Weights of a small transformer language model.
Size: 14 layers, width 256, MLP 704 SwiGLU, vocabulary 641, 11.6M parameters.
Architecture: RMSNorm after each block, rotary positions, no biases in attention or MLP, untied embeddings, normalized queries and keys.
Training: a variant of Adam for these matrices, 874M tokens.
Each number is 128 + 32 x the weight over the matrix's rms, rounded and kept within 0 to 255. Layers, rows and columns count from 0.

# layer 7 MLP up, 704x256, rms 0.102, rows 333-386, columns 0-127
[[ 85  79 165 105 122 138 175 108 118  78 108 129 109  98 132 182  93 151 118 144 120 130 128 100 154 177 131  88 137 184 128 135  78 102 116  96 120 168 134  46 136 148 113  99  72 106 118 106 136 141 152 108 142  96 152 128 103 105  88 165 150 148 171 157 159 114  64  63 208 108  65 165  74 118 136 185 145  78 142 115 131  98 152 128 140 177 126 172 136  87  44 121 133 190  80 141 106 113 165 137 113 102 183 127 160 159  53 132 172  81 103 142 154 133 155 104  91 154  54  63 114 125 173 104  90  97 115 117]
 [102 122 128  98 124 135 209 109 108  94  99 118 118 198 160 134 129  94 112 161  79 103 129 152  99 119 164 133 164 111  76  86 139 176 131 143 112  66 144 111 123 139 175 113  92 147 191  72 111 164 111 142  91 138  87 115  84 132 122 111 181  98 160 111 121 132 127 147 150 139 148 163 131 124  92 117 142 129 153 136 132 151 153 130 116 148  98 153 160 134 147 177 173 148 131 147 163 118 159  92 154  87 143 120 147 108 180 147 161  79 125  59 152 136 117 105 118  97 151  95 169 104 208 123 176 128 189 121]
 [170 159 116 109 146 130 165 105 133 104 146 133  99 138 122 126 163 101 126  90 111 139  96  92 139  85 126 124 142 104  75  77 130 153 145 158 176 155 160 165 116 104 165 122 140 123 184 139 131 130 174 113 147 156 156 143 139 119 137  99  99 124 193 104 101 124 191 193  90 140 105 155 209 173 110 103 127 146  95  78 141 137 169 112 149  92 145 132 198 140 152 128 130 110 178 135  97  94 124 117 135 147 154 128 111  97 143 119 133 166 188  44 149  77  86 116 155 132 134 144 122 121 126  92 147 160 115 140]
 [102 162 157 112 132  98 131 163 111 169 113 121 130 159 100  92 163 111  65  77 125 175  91 124 184 115 141 146 103  88  81 149 119 112 170 194 124 100 180 159 109 152 156 173 140 149 194  71  98 140 153 134  91 112 147  72 136 194 131 135 116 173 166 155 224 115 175 172 167 137 100 129 169 148 102 107 113  98 151 112 163 114 112 132 184  83 152 171 128 229  83 199 119  73 145 150 102 137 141 147 157  56 117 147 166 110 136 134  90 165 152  80 101 152 166 142 133 142 129 126 134 135 138  76 101 135 141 154]
 [139  55 149  96 110 151 126 188  65 153 165  72 148  99 175 167 139 121 176 133 162 113 149  93 100 146 138 122 156 154 110  71 172 142 116 110 133 107 133 106 131 134 135 123 109 115 138 150 105 114  82 120 191 154 165 156  63 136 124 136 116 133 144 124 130 183 127 158 150 155 115 131 134  61 111 114 101 135 146  98 148 130 186 133  70 157  98  52 194 172 117 110 104 193  92 143 115 154 141 119 131 166 119 142 111 112 175 139 131 110 108 142 148 209 132 127 146 119 164  63  48 134 110  47 133  97 153 161]
 [104 126  65  99 150 159 200 204 118  43 139 125  94 139 120 115 139 137 110 134 185 126 150 158 215 102 114 148 108 113 122 122 131 146 128 158 116 167 122 126  86 129 107 159 140 109  81 117 144 161 205  83  90 102 110  79 173 146 158 115  60 117  98 104  91 150  99 114 108 125 120 155 169 169 164 113 195 130 158  98 115 162 102 115 109 132 135 166 144 126 216 121 120 119  94 168 112 111  98 174 162 171 120  81 118 149 123 103 184 163 153 116 138 222 153 200 130 109 103 131 101 141 103 146 140 162 169 169]
 [141 108 128 105 124  92 161 139 172 142 101 151 103 124 151 122 120  92 138  85 159 166  98 125 167 124 147  99 199  81 139 126 187 192  68  90 183 147 112 106 106 123 133  80  87 138 133 117 143 143 106 158 171 124  88 141 144 141 150 145  77 148 115 102 120 144 118 126 134 163 151  99 137 115  77 130  81  87 103 172 126 136 119 179 106 161 132  50  71 169 150  70 133  95 119 102 120  98  55 128 100 163 112 120 132 110 145 102 148 103 102 141 111 139  88 156 145  76 130 149 122 133  70 143 118 133 126 151]
 [176  96 114 171 142 137  72 143 103 115 123 129 112 133 140 144  81 128 127 121 117 107  89 125  98 146 141 154  90  99 152 156 167  91 161 131 131 128 157 120 134 171 195  71 150 148 109  83  83 164 116 151 122 149 113 141 120  93 167  62 158  83 137  93 111 117 116 114 140 184 147 133 141 158 119 129 116 124  96 102 109  43 122 143 163 182  93 160 167 124 137 132 132 178 123 163 216 130 115 119  95  82 145 166 142  62 166 106 106 135 154 133  91  99  66 171 135 177 161  99 101  82  83  98 128  46 120 148]
 [142 120  82 207 101 126 161 107  91 121 106 102 134 128 124 129 153 108 109 127  85 125 179 113 112  98  89 127  86 122  77 126 191 154 141 115 118  97 138 106 180  54 122 117 123 191 132 176 118  90 118 129 135 115  93 115 132 169  99 111 130  65 140 133 103  99  74  86 144 121 111 165 108 142 161 184 121 132  97 134 144 150 174 116 143 102  72 157 106 114 145  43 128 161  90 133 231 159 114 118 141 140 148 101 185 167 150 121 153 145 113  83 164 142 134 140  99 117 144 106 147 150 131 106 145 122 170 106]
 [173 147  91 131 123  52 151 115 169 126 140  89 131 130 113  95 127 130  57  73 212 136 165 165 129  48 114 113 128 111  83 102 152 111 150 210 193 142 113 104 150 128 121 123 174 118  90 155  59  92 103  89 183 142  95 197 119 126 146 143 145  36 123 145 150 120  60  87 144 114 107  63 135 143 156 121 150  69 172 120 103 135 110 148 136 130 147 101 134 150 167  75 134  85 164 158 124 162  73 133 183 196 115 138 122  80 144 205  96 114 115 129 113 127 159 100 164 149 182 133 150  81  56 132  96 114  55 151]
 [151 179 159 196 149 127  88 123  69 149 109 159 103 158 125 141 118 123 133 127 119 180 150 100  64 149 146 167  86 183 153 135 105 147 160 148 104 174 119 141 159  87 105 119 119 141 118 109 113 180 165 163 143 120 100 123 169 144  99 131 167 138 147 107 155 132 122  93 189 138 103  98 139 146 118  85 204 139 133 140 134 148 163 166 123  55 129  90 122 185  82 156 107 179 145 149  62 130 144 153 122 176 129 148 166  54 157 141 100 158 137 159 146  90  84 141 156 110 184  91 117 134  88  99 163  83 111 157]
 [154  77 138 125  88 195 127 121 126  92 176 126 123  87 166 116  95 122 128 156 127 187 127 167 132 146 122 155 124 130 135 195 161 131 132 181  52  96  76 134 142 162 110 137 152 126 106 170 112 130 198 141 136 123 157 161  67 173 146  99  67 139 122 132 150 104 164 163 159 130 127 163 109 123 141 114 165 167 210 106 106  95 155 130  34 132 184  75 124  66  92 137 133 127 146 112 118  73 164 118 159  88 146 168 164 109 119 136 185 149  90 134 136 148 189 118 109 125  48 121  80 185 153 106  88 156 167 117]
 [114 157 166  63 104 115 139  87 114 135 149 135 145 164 159 104 112 151 116 150  83 110 153  95 130 155  88 170 107 116 128 110 146 123 150 146  91 153 143 161 111 136 113 138  44 176 166 126 129 153  74 159  88 105 119 160  78 134  92 140 186 135 159  89 169 151  84 138 120 129 166 152 150 126 123 126  94  78 113 128 152 153 178 112 107  75 144 132 150 170 125  97 139 115  76 159 124 161 105 169  87 128 107 139 125 163 123 165 152  94  88 160 143 128 119  99 132  76 133 129 118  80 136 103 129 215 136  80]
 [124 124 195 143 176  96 189 142  82 117 120  63 172 207  70 189 135 158  98 131 127  61 167 150 161 131 116 140 130 170 184 110 132 107 159  97 108  96 130 137  97 161 147  61 165  94  96  76 131 139 118  97 140 129 165 115  75 172 131 127 199 119 160 136 121  80 150 139 101 160 127 104 144 158 175 161 104  85 139 134 156 163  94 142 129 191 104 123  72 172 150 174 112 142 122 162 154 154 144 158  91 134 162 144 158 154 152 135  76 109  95 144 184 144 115 168 121 130  84 153 113 142 125 184 164 106 144 102]
 [109 128 112 134 156 132  81 104 135 142 141 110 133 171 147 159 103 155 103  80 147 110 130 174 137  85  56 155 120 154 114 121 134 188  78  91 157 193 132 109 166 175  93 140 109  96  82 163  72 113 135 158 156 133 107 142 116  86  81 156 188  96 147 167 169 200 148 160 143 200 103  85 142 184 120  83 156  51 127 127  92  64 137  89 106 142 149 145 122 192 111 136 127 139 109 119 137 167 104  92  94  98  86  72 127  55  94 152  90 141  99 140 125  55 189 160  64  86 133  66 152 147 157 141 142 127  81 140]
 [134 156 169 141 108  85 137 123 159 138 114 149 114  49 135 169 142 130  81  97 112 177 134 106  79 125 139  18 112 132  93 115 143 125 140 141 125 130  90 156 139 159 140 122 163  99 155 118 103 151  26 125  54 168 142 148 117 103 183 135 231 140 115  73 167 165 124  58  91  83 158 167 109 120  95 147  90 107 106 128 156 155 119 131 125 137 142  80 158 104  90 107 174  98 101 135 112 132 144 105 126 156 146 167 165 117 145 145 200 147 193 111 140  79 129 126 109 129 118 156 187 159  99 135 113 117  75  70]
 [110 135 139 143 170 134 135 132 139 104  88 165 138 172 140 137 173 184 152 171  87  97  83 107  70 158 139 117 128 141 116 107  98 180 127  85 117 150 119 107 133 142 142 134  69 122 115 173 113 152 112  92 173 144 175 108 110 129 153 165  99 127  96  97 148  70 122 123 130 151 150  79 154 135  92 128 138 128 122 135 147 121 118 205 145 149 150 185 147  93  69 116 128  94  88 139  86 116 118 135 152 132 100 122  89 137 114 158  63  95 102 128 150 128 146 119 172  86  85 128 175 137 139 112  97 114 133 199]
 [124  94 127 117  86 181 115 103 131 113 111  99 112 152 107 116  97  98 123 178 150 142  75  75  93 108 144 152 177 171 133 147  70 116 151 190 117  55 143 165  94 130 158 144 141 146 120  89 154 116  93 134 114 112 166  71 116  84 116 121 210 131 142 140 130 101  94 100 101 164 161 166 100 138 162 128 160 167 161 146 126 163  92  90 125 141 102 117 138 131 126 103 166 109 187  83 146 120  65 119 124 102 172 159  70 145 100 159 171 159  79 131 121 148  87 134 143  71 131 165 150 108 151 160 114 121 126 134]
 [152 131 156 110  82  96 138 152 107 157  93 195 122  83 122  76  94 124 115  96 164 188 164 150  51 190 128 159 135 116 119 192 116 165 168  98 188  91 135 170 146 156 118  99 146 176 186 157 105  81 149 128  97 138 126 107  91 154 110 124 121 112  94 105 157 120  87 104 128 133 149 133 174 169 151  98 129  93 171 225 138 150  90 115 122 152 195 118  59  40 109 166 179 147  79  74 123 185  70 126 122 117 216 212 117 107 122 135 110 114 111 142 100 136 147  88 128  92 105 106 120 108 100 146 151 130 140 146]
 [137 112 117 139  77 151 100 162 134 115 128  83 108 203 127 114 161 171 116  79 132 136 132 111  88 131 132 166  92 170 120  99  70 112  92 129 106 110 119  95 120 129 166 110 121 178 160 118 116 147  97 147 148  88 151 108  88 157  95  91 101  83 142 132 105 136 159  83 140 184 123 185 102 151 141 140 118 147 144 167  99 138 110 196 156 120 106 173 146  78 153 151  87  65 162  82  70 158 174 144 135  98 203 132 143 160 182 133 118 165 181 111 158 187 117 106 151 144 128 108 169  88 114 139 102 174 190 174]
 [119 115 147 183 150 158 124 143 161  97  96  72 125 118  88 136 108 110 168 115 200 119 126  93 156 116  90 185 145 122 160 108 107 151 117 111  95  90 135 128 130 148 104 166 146  87  36 103 130 129 209 113 144 143 178  95 181 165 144 147 173 106 104 110 100 132 125 146 103 116 137  90 134 163 109 111 103 177  71  80 121 135 146  95  68 104 162  85  97  99 103 168 123  85 167 129 121 100 136 114 173  94 123 129 114  72  93 194  91 161 106 159 108 136 140 146 124 157  93 157  85 141  67 156 124  73 144 188]
 [137 134 109 125 112 116  82  92 154 102 149 153 139 116 184 116 157 106 174 136 100 105 110 170 107 116  64 136 111 146 135  64 123 172 109 133 111 140 117 131 116  89 137 131  98 132  55  98 106 108 159 126 154  90 143 112 108 117 173 106 138 119  70 147 146 118 150 101 172 132 150 170 163  52 114 162 131 127 151 159 125 110 136 100 142 114 101  76 153 139 120 110 185  98 118 165 127 113 116 123 130 115  91  96 142 133  82 177 107  87 171 162 126 123 114  97 121 141  72 107 110 103 131 129 119 127 146 129]
 [152  75 118 109 139  73  76 154  92 130 140 181 143 159 103 127  77 132 112  89 132 169 115 130 128 123 142  61  85 102 137 161 168 109 152 118 134 101 152 189 128 142  91  74 104  71 114 143  73 136 145 178 121 127 188  89 168 172 153  81 116 112 162 178 157  91 134 157 112 125 158 121 183 148 125 142 192  71 121 149 158 147 146 182 154 163 102  74 122 155 119  81 153  79 125 139 183 131  36 136 174 148  92 132 121 126  74 138 129 117 112 155 155 132 153 173  97 106 154 131 109 183 135 132  79 117 147 111]
 [130 139 124  91 125 169 132 119 138 111 132 113 113 157 132 119 119 168 114 132 138 129  89 134 154 176 146 106 159  92 140 141  85 133 142 115 126  92 162 143 174  94 114 165 123 132 129 136  94 116 139  91 146 119 125 168 111 135  97 126 147 116 150  87 120 127 121 142 114 138 125 125 194  96 111 105  89  72 143  79 130 141 139 114 148 167  61 172  97 169 116  98  97  84 153 151 132 133 114 120 126 133 106 168 100 120  83 138 156 179  90 152  93 172  89  89 145 121 169 118 105 123 102 134  79 161  65 150]
 [123 168 129 202 148  90 126 120 161 149 143 111  93 149 123 166 101 141 111 187  94 148 112 144 153 108 120 144  98 151 152 185  63 109 203  94 156  84 146 133 109 171 158 193 106 147 168  95 139 103 197  81  77 120  87  74 157  90 151 139 159 136 138 144 205 159 140 160  55 128 102 146 150  79 227 140 152 145 150 141 130 144 126 144  80  83 125 133 121 149 138 179 112 102 124 111 118 130 128 107 104 121 139  95 152 147 115 152 116 119 122 126  86 106 146 107 117 138 139 110 169  66 143 123 111  74 142 171]
 [ 69 104  83 135 144 104  49 119 161 108 196 102 175 127  39 143 106 131 105 141 150 120 113 163 114 147  88 122 202 111 146  96 106 143 183 158  88 135 149  99 143 107 116 153 122 143 122 120 141 160 168 167 144 108 161  96 120 100 117 149 164 117  89  88  88 114  85  88 187 140 129  91  98  76 150 161  73 114 154 155 131  98 165 128 149 182 180 129 123  90 106 106  96 153 153  85 114 144 113 124 142 182 186 116 146  97  96  92  95 151 173 111  94 109 100 147 157 163 108 131 160 120 129 160  89  94 113 132]
 [176 106 168 145  89 104 105 135  78  88  79 143 111  88 111 128  77 155 138 105 232  95  79 153 155  54 114 132 112 153  84 104 110 104 116 203 120  55  87 156 119  88 133 107 115 120 132 156 122 169 125 114 121  82 179 149 183 157 168 151 108 146 143 130 144 128 202 204 129 102  89 118 121 119 150 126  97 123 133 115 112 176 129 123 115 114 204  82 151 133 121 107 112  94 116 146 104 138 140 117 135 116 181 181  87 152 131 118  54  89 150 131 201  60  81 120 151  75  90 119 107 106  89 144 147 169  76 116]
 [156 125 155 116 123 122  94 121 176  89 115 136 101 120 197 141 139 142  76 159 112 118 132 171 165 109  93 134 151  84  79 127 156 148  88  92 151 128  97 152 122 114 120 155 102  82  92 148 173 143 182 164 127 163 157 161 137  80 145 111 189 100 143 112  59 187 124 134 156 139 169 120 120 134  69 166 109 111 178 150 152 149 119 192 146 125 141 133  97 144 151 125  87  81 148 167 118 128 151 104 135 154  84  89 211  52 132  82 164 181 143 141 123 117 145 144 161  68 142  64  94 132 104 118 101 127 105 121]
 [116  92 146  89 101  92 100 156 183 188 123 144 175 121 174 109 102 172 113 133 132 157 128 127 107 125 114 139  90  69 138 143 125 154  93  93 158  94  72 152 180  66 105 151 144 141 115 133 130 152 144 143 109 123 100  99 120 175 170  87 114 127 129 162 105 175 119 128 175 167 150 148 158 158 107  95 118 117 123 108 158 194  96 111  70  82 173 125 125 199 117 136 122  93 126 129 156 142  51 122 163  98 132 143 130 167 111 148 149 107 136  74 117 144 153 149 166 164  70 101 125 102 165 121 120 137 125 120]
 [139 125 158 116  87 135  97 159 119 102 106 140 186  73 114 137 236 102 148  81 130 126  89  94 139 124 130 166  95 106 139  90 140 105 174 142 109  80  88 105 155  58  98 169 133 136 145 125 139 130 150 128 103 123  96 143 156 121 166 146 119  95 138 109 161 117 149  99 141  96 205 136 166 112 111  83 127 157 188 213  36 159 134 102 161  78 134 102 169 165 102 233 119  83 144  97 115 121 152  89 135 106  54 133 117 101 140 151 124 143 114 122 118 120 159 154 104 141  95 121 143 117 115 112 128 162 106 209]
 [117 137 130 128 167 145 139  98 158 184  76 128  99 142  88 143 136 121 130 154  93 166  92 146 130 124 100 114  99 105 161  99 133 115 172 122 157 119 139 192 127 149 141 115 147 130 110  96 134 134 150 134  73 111 117 156 137 165 135  66  76 166 128 174 131 162 151 150  71 106 114  56 159 114 130 178  89 141 156 117 116 138 153 140 131  83 114 143 159 158 125 146 130  44 151 176 125 108 103 117 119 105 149 162 113 106 147 125 126 112  98  40 122 127  92 150 158 132 109 125 112  95 166 144  92 125 169 139]
 [153 124 108 119  95 111 183 118  74 153 119  94 117  77  89  95 169 132 112 118  97 159 135 143 165 164 169 161 122 144 131 225 137 117 146  77 158 134 168 107 148 144 118  48 186  86 153  96 127 101 196 149 125  66 151  98 106 107 149 210 175  90 162 162 184  72 134 111 168 165 216 168  79 165 160 130 130 179  98 101 180 131 153 168 140 137 195 128 176 152  70 169  94  63 137 158 107  83 148 166  94 114 150 132 158 159 165 151 137 160  81  41 117 182 103  93 134 139 133 114  69 189  87 118 117  54 160 134]
 [156 158 159  78 158 194 134 143  90 103 147 102 158 152  94 109 171 139  81 155 134 151  66  89  82 101 102 139 102 151  64 132 180 198 137 158 136 195 127 155 159 158  89 148 117 131 132 173 131 174 112  80 162 140 131 137 154 142 111 126 126 118  98 110 127 129 146  81 111  95 138 132  72 110 105 112 110 123 132 127  64 146 177 149  61 160 148 124 168  78  98 136 102 191 189 100 148 103 147 119  81 175 171 105  65  77 145 138 170 169  96 100 125  95 142  60 111  70 145 176 106 135 134 108 111  71 134 102]
 [169  67  57 170 130  98 102 127  85 125 166 152 155 116 160  25 218 118  68 160 132 144 125 181 184 153  99 100  24 145  87 130 127 138 130 118  73 236 142  90 174 172 120 236 113 110  70 107 109 121 138 192 144 114 145 175 146 163 127 234  74 120 179 183 117 135 119 165 107 101 151 129 103 130 145  59 107  81 175  91 147  79 174 203 125  95 137 194 125 154 164 136 173 135  98 120  93  90 133 123 156 198 160 103 137  85 187 160  99 107 110  86 136 148 144 122  50 136  83 131 150 102 159 149 100 154 164  83]
 [ 80 112 107 109 133 101 135  98  90 149  90 110 140 111 136 130  82 149  92 147 102 133 112 177 131 102  69 137 148 145 117 155 153 165 112 102 149 117  96 146 139 154 125  95  76 117 138 158 113 119 179 125 130 126 103  99  98  96 136 162 179 177 135 157  98  79 157 112 132 159 141 173  64 117 107 188 101  48 125 168 107  48 178 104  77 169 176 169 142 158 171 159 130  68 108 122 120 111  90 115 121 180 118 122 205 143 145 187 171  85 180 152 161 135 144 162 121  95 180 224 156 150 120  86 106  94 126 108]
 [163 176 168 111  94 103 134 108 129 186 159  88 140 129 101 146  91  73 120  95  80 138  66 136 153 153 180 138 150 120  98 134 143 174 126 122 126 180 185 103 111 146 173 111 140 116 157 134  74 104 162  92  73  88 143 115 154 129 153 154 127 128 161 148 151  99  84 153 142 111 149 129 106 155 136 118 165 136 105 122 155 143  53 189  97  98 124 119 132 144 132 141 139 121 128 189 117  98 106 130 142 186 186 114 142 188 191  82 121 149 152 146 171 115 131 143  95 114  85 120  73 126 115 130 144  93 126 131]
 [100 137 146 101 111 106 129 105 132 108 108 137 126 189 127 127 146 139 188 114 140 127 124 135 159 171  99 154 126 132 109  91 127  95 155 143 148 141 115 141 138 105 143 105 157 151  92 105 106 142 149 102  71 146 135 117 136 132 183 148  92 185 144 184 126 168 116 122 179 160  85  85 161  67 147 153 131  58 136 194 101  87 112 107 119  37 131 124 120 129 111  90 137 157 151 138 142  85 116  97  92  86 121 153 160 148 104 115 145 126 121 127  94 164 162 157 113  99 124 100  66  45 146  90 138 111 124 155]
 [135 115 161  51 132 129 129 137 119 109 152 138 134 142  58 159 149  91 161 126 109 198 110 144 147 139 154 165 151  98 100 170 130 189 156  97 116 177 123 112 134 105 144 162 163  89 144 103 111 108 117  91 129 121  79 122 142 110 123 152 104 107 149 170 128  61 118 155 138 105 115 135 125  96 113 120 146 165 172 162  94 118  48 118 132 148 137  84 132 133 151 194 146 130  87 127 138 200 108 158 130 158 138 125  91 135 123 124 131 157 127  91  98 122 134 115 140 173 112  75 154 152 191 157  99 132 128 122]
 [168 196 157  96 130  92 197 123 105  93 125 121 143  90 117 103 180 143 101 154  97 149 169 123  41 158 138 141 140  89 137  79 150 103 138 177 124  77  85 187 126 122 114 116 110  87 109  88  75 121 123 165  35 118 148  69 136 133 150 154 150  79 120 132 137 126  66 109  78  85 112 172 101 159 133  72 161 178 103 176 163 179  55 119 145  74  73 149 144 121 132 165 137  76 115  96  99 104  79 151 111 146 134  50 116 156 147 158 111 148 197 102 136 162 134  94 189 106 110 113 110 169 124 142 120  79 165 125]
 [135 203 128 114 108 108 147 139 148 183 138  85 127 163 143 134 134 178  78  98 113 166  93 119 103 159 172 160  84 138  69 172  90  85 168 104 159 139 167 124  75 113  82 102 103 172 177  86 170 163  96 153 113 132 120 134 181 132 142  95 143 112 125 114 199 159 112 101 101 138 161 119  87 167 113 188  76  67 100 177 102 130 144 200 124 118 121 152 151 225 115 167 135 102  98  79 151 133 130 126 132 152 123 133 109 191 167 142 102 109 130 174 101  78  62  87  94 125 197 109 118 131 114 143 108 124 138 129]
 [144 139 127 170  78 135 191 106 142  82 130 127 176 122 162 183 120 150 135  75  97 104 129 179 112 163  91 153 133  94 134 146 181 137 185  84 148 127 117 121 123  96 125  87 189 159 139 123 167  73 125 102 129 137 103  88 114 102 159 113 125 144  87 140  88 145 141 101 108 181  92  95 141 113 208 127 129 119 131 109 133 130  80 147 153 127 102 153 119  98 155 150 147 159 186 135  95  95 120 135  63 124  85 141 136 106 132 156 121 153 145 136  75 137 226 129 103 158 161 113 116 145 113 121 117 116 160 135]
 [ 79 105 140 125 109 109  13 101  89 168 144 109 133  66 137  92 141 121 129  93 132 142 148  93 121 121 101 140  96 126 127 215 102 144 176 111  94 134 162 178  98 187 111 145 143 104 141 146  84 178 112 139 200 182 112  97  75 119 131 129 151 155 181 130 166 190  70 116 144 139 124 129 137  68 121 158 113  91 112  96 124 146  58 101  96 104  67 151  90 154 113  92 131 193 110 145  68  52  87  99 179 106  74 154 183 127  66 140 176 156 172 164  91 122  65 158  81 133 103 172 166 151 123 103 177 124 144 136]
 [159 136 136 105 141 104 121 103  76 164 148 132  93 176 129 183 101  77 129 102 165  95 121 195 191 118 189 113 179 121 148 168 139  92 127 146 144 154 120 102 148 158 175 130  99 175 170 205 159 106 124 139 130 135 146 158 136 148 170 208 232 130  85 148 189 119 175 128 112 153 123  97 177 110 114 138  85 133  83  80  33 159 186 166 114 183 133 174 147 126 176 171 108 163 191 175 154  92 192 150 188  84 133 194 130 134 135  57 193 149 119 173 186 153 118 117 158 112 114 150 110 154 122  97 174 163 163 130]
 [ 91 138  95 112  99 203  70 123 155 142 160 111 168 122 201 201  48 129 139 143 135 104  81 181 117 168 102 111  90 136  95  85 111  67 206 207  97 150 125 147 110 107  98 124 108 131 177 133 106 128  56 112 197  92 133  92 122 129 139 108 123 120 153 150 155 138 199 162 127  59 158  80 136 109 113 136 137 138 114 153 104 150 129 153 106 142 143 133  80 158 122 156 155 139  77 185 130  95 146 128 147  84  97  59 143 134 121 196  80 146 112 106 124 160 134  93  68 128 116 165  81  71 150  67 131 112  84 128]
 [ 65  88 124 163 134 117 105  79 132 107 151 117 132 151 154  80 152 104 114 151 129 103 163  95  70 109 117 188 136 109 111 243 115 175 104 100 147  48 125 187 155 119  94 101 160 137 177 116 149  95 156 138  98 107 149 128 101 130 153 159 144 180 111 152 125 125 134 142  88  95 130 104  50 180 118  86 118 186 154 101 165  94 182  80 173 109  84  29 150 134 135 134 124 189  88 105 100 145 172 102 151 151 170 114 157 115  77  98 147  92 131 123 143 123 157 138 156 154 146 141  48 148 149 166 162 135 104 124]
 [ 99 123 111  70 108 165 175 126 118 190 117 111 154 152 140 128 126 110 121 106 150  82 144 169 128 109 170 130 162 203 122 135  95 148 125 154 104  93 135 151  98 151 140 100  90 128 145  98  88 163 110 173 139 120 164 140  99 162 146 128 164 108 114 156 135 119 119 128  96  70 160 121 112 162 122 113 108 123 109 173 170 147  58 187 150 212 127 165 106 209 118 168  92 104 171 145 133 201  92 167 181 155 125 112 118 115 191 109 140 176 119  96 114 134 183 162 182 126 102 194  77 126 158  75 146 180 115  97]
 [169 124  69 104 112 100 117 152 118 170 146 134 140 176 177 105 194 172 137  91 150 132 147 118  97 135 103 138  79 178 107 161 118 141 122  55 121  87 148 157 105 149 153 113 132 184 131 103  98 204  85 122 142 109  91 118 111 142 140  89 117  61  66  94 104 147 188 132 106 113 130 137 195 129 132  99 109 167 147 128 150 160  76 142  79 129  96 122 102 166 136 135 159 164 167 124 193  31 131 131 156 138 112 148 155 100 186 172 103 187 124  96  68  96 128 147 169 182  94 105 103 108 174 152 109 110   3 182]
 [174 124 118 143 136 161 148 122 108  84 122 148 137 155 139 124 136 123 165 107 153 126 109 118 154 134 156 145 121 125 164 146 187 135 105  79  92  97 104 205  92  76  77 155 138 119 148 139 140 128 183 110 125 135 143 114 136  90 130 133  95 140 108 151 196 103 126 186 125 154 129 139  91 102 131  90 127 140 175  77 166 156 145 125 125 124 133 125 117  94  88 146  92 118 102 159  70 167  99 150 132 138 150 105 137 175  80 106 116 107 165 104 126 173 130 165  86 157  99  72 118 120  98 106 186 114 152  74]
 [172  91 158 142 114 134 124 138 111 114 152 102 125  87  83 162 156 104 113 109 125 123  79  91 120 120  92 121 140 127 120  75 177 118 153 155  94 142 152 105 120 159 126  82 149 114  81 132 120 137 105  82 132 159  84 121 126 149 143 142  94 124 105  51 152 111 132 104 163  88 129 168 121 125  93 164  94 184  69 139 141 158 158 126 116 133  69 133 255 142 123 118 148 114 178  87 115  66 167 107 126 106 123 135 184 243 162 127 174 160 171 107 124 144 149 169 128 108 143 143 132 120 107 103 133 109 189 123]
 [151 137 146 132 206 117 142 105  87 159 171 116 172 138 127 101 128 149 160 161 151  61 111 157 102  85 146 108 135 106  61  34 129 109 145  91 161 192 108 142  90 101 121 139 118  85  88 145 161 118 136 126 169 119 136  97  94 107 146 113 147  67 104 168 117 134 118 165  92 170  94 136  81 102 197 143 125 111  79 144 130 181  84  97 104 174 146 126 203 114 121  83  72  84 129 121  95 152 116 124 111 120 126  76 133 150  95  84  41 139 140 128 151 103 133  80 141 107 160 107 116 116 129 123 112 109 129 125]
 [ 93 159 134 164  67 109 145  82 107  72 149 159 132  89 136 115  98 104 179 119 118 147 149 102 169 164 103 149 132 138 102 129 107 113 155 183 165 178 131 134 188  94 128 192 160 140 131 163 145 157 137 105 129 123 173 108 117 150 124 172 123  84 167  84 100 133 118 159 112 119 151 150 126 113 103 125 177 118 101 156 171 102 149 166 128 146  54 145 150 162 121 109 139  65  90 135 131 138 191 145 100  77 169 126 104 150 107 122  74 149 144 120 153 134 132 108 109  84 117 165 116 163 146 113 144  96 175  51]
 [121  91 139 163  98  76 106 179 112  93 121 101 148 150 203 131 120 114 101 158 135 160 138 100 159 108 119 129 147 128  93 144 136 135 140 143 171 115 112  59 116  98 179 133  90  75 146 127 164 144  41 141 144 138 118 188 122 145 174 123 125  65 117 102  91 162 103  64  48  89 113 106 115 106 104 141 135 116 130 162 193 141 121 122 157  98 109  61  71 121 159 151  96 151 164 151 156 136 157 121 120  99 133 141 137 120  49 116 150 117 109 150 145 170 116 114 168 193 137 105  90 120  98 107  94 127  98 100]
 [112 139 198 175 142 116 141 172 139  81 122 104 176 102 185 117 175 145 123 136 136 120 135 134 188 176 198  99  81 146 104 163 162 132 143 119 154 112 123  92 120 150 107 161  96 151  71 135 152 123  97 158 115 170 158 159  92 152 151 134 139  88 168 144 149 191 182  91 176 112 153 113  73 133  83 140  98 136 134 127 109 165  46 125 135 175 147 144  96 154 119 150 201 133 151 119 150 118 136 137 158 123 164 144 174 179 142 122  85 110 144 115 143 133 136 110 142 114 149  78 153 136 163 105  54 181  79 100]
 [101 135 128 119 172  78 125  97 118 141 143 115 114 154 119 173 137 163 171 103 111  70 181 132  92  81 141  75 174 155 105  79 171  90 138 115 167 144 132  93  98 124  76 124 156  95  94 144 148  98  88 186 124 172 140 132 162 121 107 153 142 104 143 185 154 100 187 117 122 176 114 158 196  85  97 132  86 167 100  86 161 146 134 165 118 158 150 162  92 183 111 107  81 159 114 142 120 117 101 109 143 162  78 125 133  40 162 137  71 132 126 111 106 126 165 130 157 113 172 122 135 114  91 138 165  95 133 112]]